Weights of a small GPT-style language model, trained from scratch on English Wikipedia.
Size: 12 layers, width 256, MLP 704 SwiGLU, 11.7M parameters.
Architecture: rotary positions, no biases in attention or MLP, tied embeddings.
Each number is 500 + 40 x the weight over the matrix's rms, rounded and kept within 0 to 999. Layers, rows and columns count from 0. Numbers have three digits each.

# v: layer 2 attention value, 256x256, rms 0.115, rows 165-189, columns 128-255
# o: layer 2 attention output (transposed), 256x256, rms 0.156, rows 165-188, columns 128-255
v165:507558486561411519478502495492410460550479550436599492476466453486546501481486502504495504569580494449540465496519584525515482490520539519459412531464499432545526493513502551542482491528444548422510558517486484541599483467558515451561560485457444520480475495524531541488483460601479522470518550483526496444500503492496472480486490473530528452488458547496506503527464517497543467464527
o165:473493589468496541479524459476531518522503499517562488529513500492482539574494538447447483469472547518517544465553438491493543522407449494520500511536532535473526559520484497505449492497586488514551380503532508470576542521554484471519442525500471450475482474507489465515521471522446503478496479548483550478496597464436507525492476503521475504520459468575485531456444512435521500507469
v166:552441506505464523463520488505419465508499503417514545407499506515509458527461452547515511526462438515541576412503481490534533388540478478536405497525506516434418477471520516480467516469566414460536512457490500510511477515552482493479581434564514493466523499540482477510559458473450533476480506564471523627450492469495494491404490470478478467433499503500494492461468525445467603447520
o166:439493430448577481474535511409485489484479541519490447529515493521521551469547500512486452532577503531497440493558562513596498583511493571471506528496493464557464434434452489492431380555409463605519496481515454450558583502430473484473520524431531501505562479542449490458469485612573532507489548430494533447501554481438502544524429499435463476489500525480495431517477468520542508644461
v167:533496546488413515477438509538533400514502511582533496520470535592479489545559517565536511553511450509534531517514503475525478520494549511531448484506472543498507548455532518457508507475521495498446519531462466520527453520460506517493440491466531507463503513551494441486475557518447468498459545486514500582522544480525440541506454516492531515493489501527455520519542528479555493496481
o167:532464491559536527470464582536431543528486508434477471508543502538570459489428467503427489435474467465424474516493498492523485465446456533473549486546554524496470496539497526525467469553486511530554490469494480521566536519505493514473441436472490483419479537487454525510504489495524506487533491578502450407387491551420536484540461426498416493473478493581500536504517474489540548508503
v168:531510574486450491565543488531486488529493520506516511507505459499583475505537529468508443547494444463466526526517485525478470539484490493509515490533568484541572477492484504490513522525520481530505481416472563545489504417471546539579517467543461497482555521534493502474501529485527500515489507458547522539477461485537459522566538554531507497493495480458525586500454542422567525500494
o168:516431508511543507531495490530486489495544526472518488518463461540482478556475464515431489505475515542520465472566496511530550542557479581464536482495488568469496525496469454430526507481514468518535509543449497480569543570547529549458528555385476476475539491491433482541562536518449501489528486474518471523490495459449543588528576524512521517504529475558442487472614525434498535548485
v169:505437477590515539486523469574515474470433526513497525539481500509495482489497484473446556513487554482478522462541466519466497477490552492509561515494525535503554442523500521507476485520440516529495519524472534479572506570523509536507511515499482484580468468478513486490479533476500495501530469465492502504470465527514480553518482481500466508461524526501508498435514433512517522476452
o169:487579506509526493559489489450542482525500483590534476493451512604477476516445512506524441510475408535515488493600515475458452504542513480494459437489469474525527503476436494506513515437502558489485466572541490491434407472506542500538515440524557470444429456503483519493507537471531517551451551529449505449511472428519494552540518531475489477523432523539466520538516528480512496526542
v170:469497563570539477509546475559497475550505489480518542503500440539539420545499493509475517488544527493500502515548475516532569474506488454462482472542538486545516522482490520472546440479519532474472467491511513518508539501472527473488507507534475452528414489536481559486462466546526520518519457498473490478541469511518474481628465495474533498514438432499553586527523468546492520539495
o170:483492489460522532467447512475452454512542510541576519500506515578595609486482470518504533557514444594559540532545469509516481512466539597541474487518423561480553477489525538502544536492498477509536476506471520446519497454488489469434430496486446475449572577483520484503538509516507504529504506531411459544421503483554510529485571473460509493501517535592457410500477472480523515432476
v171:517451466556564462569407540557467514496497453504491493505495483434490556559468548478546538495418524506505424479530517500512505568494559507512465489528480587513477475498478516546490504513562508446447448547459510546472496611509539530413471483496526503558550503523498554490485420592528509480541541508491509487586520514515530469503447486505517501466494536540595470469532526541496489542520
o171:459614573537479466491517473475567585486545503466552494461535481506458503520569486487508474522508517466526442599524525418442513502438516514494563523462563452522463453530538498526472458488567516583557502491492477513520499471549448443529453512483529448505440489503523532482482537484484543414433556513428428494458429491487495492486507518457529498549485497462467482417531447494551495523456
v172:566475444551554514508468530492453486441480481572495542533550459481530482554518537488504532531478530559529500547486530511464477491472475416527512485551477534554567530489428477535470530484510404519501554496485512539586436503448438463475498523541502441476457485459489522538473500518505453574445512549487498561492490509529544473479515514479520530492496511497542449467498483524543498504492
o172:442539496436519500494519499545564491465460508479523464500456554469534637489455493517507454442537469453394482511511508494467464455503463519566428549433543450456409467509545548475497490474488441544503479462496487542488543552497489546538445435515558414484473459486493535513491475541490499528511521483470494462521473477452536568408545453483484457572454480494431447449475507444439515496504
v173:536537512520457482439491516526467479542498491503474435465562510514485431497526522371498469479492555443531425502430507421437470512516596527480541481501469440508485487536569467465560471448466520479436474505460454512506480521474505460541542503526491543506428523510528517494509493493464524555467486546500488502495539517544631410487566500499473531530485547544592452413477468490568525511474
o173:485513411494468510566489538534472512549539501508495499481405542471434542502536624588426553523501507458454586470482524504487551491483481467539525559486504558416453489440515512512578588468518418556541482490404493476554494529486407466552472509463553489558521408542537550467491497524549465493493552419524482513570486409493494557439514523534455542456456500462474598521517479549437465502498
v174:510438500437533469508442452493570536513528500472531516456532460502515477567581489546518514472425465514520502506509517545520474488460505467458496535502506526459539519500524461509518505487520452514492495443487430578479467498471496426577495541519513467554507584499538556575426463528421502500525489436474427477585548523509502527443449453448538556474505515482426510484487539518470559507572
o174:474545420525476466554554489588464509528451490494445519517530471484540543521520511550485458488466572482529483531462542542481479466541531546432533477521480501506485468480559564538531459515500509489487455488481540509533526506468486479509451495502581522511507517535483596522523421532559432472517498544550488500480451532499511502517534449438518429549489451511508536503530506501440533470461
v175:534487495475475496476486492519550489469491535482537512474501538541478490417551492488463523447552441492522520507536406536431484557531518508498522518504561484512523506462518507537475538495531551486490469515443496498572493539516499494491552454403447571432597539439528498517524474499532484513503439497525544569494512493445509538475541507533387506488469546502519479556536509436508470486507
o175:512600551459486530498477514509496527468453446491480513522516499504475510513540498520439486559441492507429474422516585461518522482550434481557506499447465475534461488560514475525462406457513501479505489490510464515409478578495511503457515511480515539566484548531459500487495524578479482427554467569513470533474583505502489476533534520628526473490511477491489507508500518549496452521472
v176:508573474536505487480539489477588472513456459477521554463535436560486479464463503532546542547536485558546514491527452438522419482525496430586470511476467595436520494437504427536445455526545498523521452490520474499472502497503475506448572546489456524446580450497512503445469498474530570496534494445540510508464525534575477521469498426533482436546486514493516550460521471501509492490533
o176:397491430457441584532505469447472446502427522533544509532427494555519500448496492458516526451526532571453515504467524527527535527621471566425559438501506439527520467417528507489512563532527528526550503483499481495474445455462557489541503483536530485527507478544494506552486483516523543514504460486481501491524506516458473481469434524511457461524549517467444488501505480463632539489449
v177:531452465523531540526499555529553591474470522549470476529488474574476547461484511485488532514514512483537440473499500572522548460399501523542483470487527517504549520541519471536520538501550477524495516505488494508527546532566456518517486533501461459508563436487425462479507514511504476572458485429516482483503493508589523498505519556473436544451522465518519496456455428497498418558485
o177:494602530461450468492564526515477462541473487580537536533432521510505448490485493479497477426530450532473487437464458484436487508504505479463460494495527498522485530453461547472525437508475583506455553504583549573559504479517547491526430514531539502458379498476530462480544544494509500498495492517520504527477549489411507475483540464528504492556507502420487606407573583422503444495487
v178:482482466551479514499516457509528534448529509520541537485513513542504486475563536510531535569494491489535526501476494540502524458487501489512493518474484509533481487501487498491510520512481488506519465535477505517511510580500473507489512492533420511487455455587486575497449495517468489506490512405500533500567513454522540545443561482485469505466471484490552503519511477521518557485563
o178:510483522393544494533538476506482491558488492513492463509473454525500552444475458535513513488487505561515484475466465488470497503416516485447524460534486484430504546491504536533456458472439491500507560474523567492524483500470508526492429470496567475481523542474505503545484570472511565590497497585524538539474517503443515510582482496474529446538520494539522515425487503477476522536504
v179:518494512500465457505550475506532536507528500546548536535476475479519447550499452552491485537531499528432535440512497521487444487493441467427509512498541479355499520440479469515450471462516482539510515587573540503498455436510555511465522515516480482419517492558525474426544504499467502524493497505489468528487513471443490506493519528459466502481490462464500531499427470532525468468484
o179:436508486498500481528547489486488466503466506470461524533544492484531599466463473488537445545508449582475551541522454458502577523471553500515457424471551583578515513504565503438451521519551523491487502486410479462409502600532553541474492574505444465487495527514441468484488492506528483529481414524525524490481483465593482509490517490449423484516509501497484444535554461495453491495503
v180:543555511505499543548494470497505543492480539517498460493522502491534483429530517499518452484452476475473554552476527459517521456497519552514476505511467482563564516511570508502530543484505518492553530510505491481520498525492437547519510477488462491453530491486462554543515539491565520525455449464499498568437528465545589469575545532480546540515476544441511493442465522494530489416489
o180:533458514482504521460510545485472459479464487522473547508554541451478457484480491498504526547469522512455437455534468569543505470536438522480543490503503539507447622494468522505469488524417504489505516470490488497456510461494552532528458519425475489472539494447571510582496461493476437521586546562540559470470447534473499604508424505558457393550534511549474404436584538474503502504458
v181:470447555492561480552524529508509435545437551569532474552556511433493498539497511487528483525540550502465439602443452505575556531442499463523504460479562460518557474496456435485419446479466508616468529467562488491461540450526496556542474484438482543561496485510533518464547463462460429514501456468501501491490451481509560448517465493510483509519436476554473571563509523494532477506533
o181:539413466503478547479529505558556584476541533502501459527494564516538541484480457550459441477489482461494488442491527448511458458519521537478517461472515565544502583474391579560547562554473511518488503511492458442591531511514462505556496537506434518462511531442497466558413496551500521536466507478493537541422502527523479494540551524533523485484457488517485441501520469540450501543464
v182:552514473554524446555532451546552467517455445524482501511514491511508504557493548550450509487466419517532467543500500534513470530521562510454476509493502470394487518464497495504531527435516552483476508430506478484486540479538517554623495492472476562453515529411494500538509509581536556480546598521469476471540471482557505515553543475525480556456488395526488512489482479541459522502552
o182:517494465502465539514512502471417527459569512464488502521514440501400430453541539465508521474520515579469480480508539478502548502520552566565543475489497460542484547530566512503561530497492544561480522508514436537487508547550461480475537538534462543515440498558531474429550446556513438528420474483478537511535513549509587467498564543478522491502524506488461504505488452458551493534396
v183:525468483489480488547467508530525510544527489542534462501472475442474499482453479491525444575466464463511437487425524428465505450542487518492487440472483526499476483476533524538548542525519500493459524517445532516456505444489473540472547525531487508496557473485498417465513473428576515504524447532470566571524452464502506476532448436496571505525533497483530526497505473458503519570494
o183:516508481546632503534509482440481478425488458530465530533488434535499502492504475442526486449544513543491447510496504543548473499470466466497465474595476463542476482541469518499480560549516459542547499527486471542422496515506542524411564481462545519526497452444515623555466541515509474536539489483540494438519426491441520562453437540515442550486437487495447448388559522494461467487458
v184:457479473482514497491483520451508547513446497489472477482556444517566428537502510542485541544498527496474450545536525438537475494506487487520446466459502519529477532523484511558518479524464482473523548490567481456494529501467528485486482493456480568410483451491528554537497505551466542455559517438481530522582491512502507461472477456480505488509446443488488465491473485547496461527455
o184:529485495526484534511475455558443467495534500522536523566471526477473446504539550459478507454464492491502578528499493522503543453486530537496483475468481453512568555508505544570480454512513554553534492564434544507550451496537461570562510559592498442525451476546486534560526521563484530501474479562461531474458478504502529491476532563506504497499537507513486526452508466487525584510432
v185:510565471509526471480468508480490473485558472483409525567528524482563475510525477513489495536495540507503489476565545522458492496521551545500560466471528488507450503549514517487540546481532510527503527555458457548506448525515506521473492466478434439472449496474464526559502472542542456476513481480491495531471520516446545546502515446436546542480530526536468477515470488466488499523465
o185:558507468462542497576455460498473529481560502500504524474454466447523560492524543501511546397458434450472447488572477461514469512462473455563470541481493475545490479465490471562529494433488487473479482495518477475427488550503493534495464472515489430481503506540475618461537556422512502490501535615478468579490480532535499445477505496536476480540467463502543474483431467508500467484554
v186:500485536574494444485462541455516461512540529487500565519498534480475511498535492461484530491469518451489473473501573534444472496509456513530467484529623492413541524468554500525566459528453512561512513516518449537429579483516455510495505433483553558479502497500499479378535464470534474468448476519525454475514480436476508513457444408424535571515486469514475501498438519474467510521448
o186:532477511467575518504620532503455503500574432565487511482589459552513548501548533481544388505540483521501540532499496446533492514507522521512453476441531480535456485511493558563515527451556540486494491420480502487498479566490494518548540556522496496504539506550529539533489534520499532433497421468520505516438541546482464457502542553551508470600449484459485510528599484536576512592549
v187:516461512530461497543538548475512509487489455502507471486454562533489481446413529473475497491544555426572538505514537481519555484520529496477466513574496445550442506490498482527496481498505493489479435522491491564497455547497486583477518504509500502454541467547457525559507501526497483529463513543501515579434533525503469561488503532501459545450480495517511473402494459370547495496499
o187:443520497480521503408442446480478484503484450557572465497476532475526435532522503465571553507510438570421474410499485463513517532523507523491491559519587559403458528517503508439531507561518461458489518508521513415592487453532480430493475484464477536451499513440417504500481488452527557467506521515511477539547524512482478558461467453502491537460471525556519575548491555523476439571543
v188:494517532505466478516512519485483484532525529536476520539519476509504514523540461492450511504454536531420465506543477463448450565487509501555501459491477518507506495520455504493507509492451533533527491536533543470516531482481480520519484533534589471469477529424561533580469503507510509473491432535470483529506471524577492451521450486448475477439539496495527469448475480438483536493501
o188:512506492492449446482457536481486560372494501462475489443473536509493604445431523457516500499476549453536544505499512559492558519526536494506495545499464440473451473444493497533558563459452451487448546492462526534479489432522489549564475514545507417524477508467521531477523540523586467474513465477498467498475490569559512559442569461468489496514468500473529469571598517557498544468511
v189:497447537506515467464483514580506514477509535509489431548483490431547506553531596487532504508487505423501467462412520479458449529419569484515451482537520490515529466499515482480436511552520479528538410423503392489459474519515493457528486582520507506528470556520510593536560509495452522528489563491509498467487506471546493524534545453495444504567531520533511535507561484483497466543578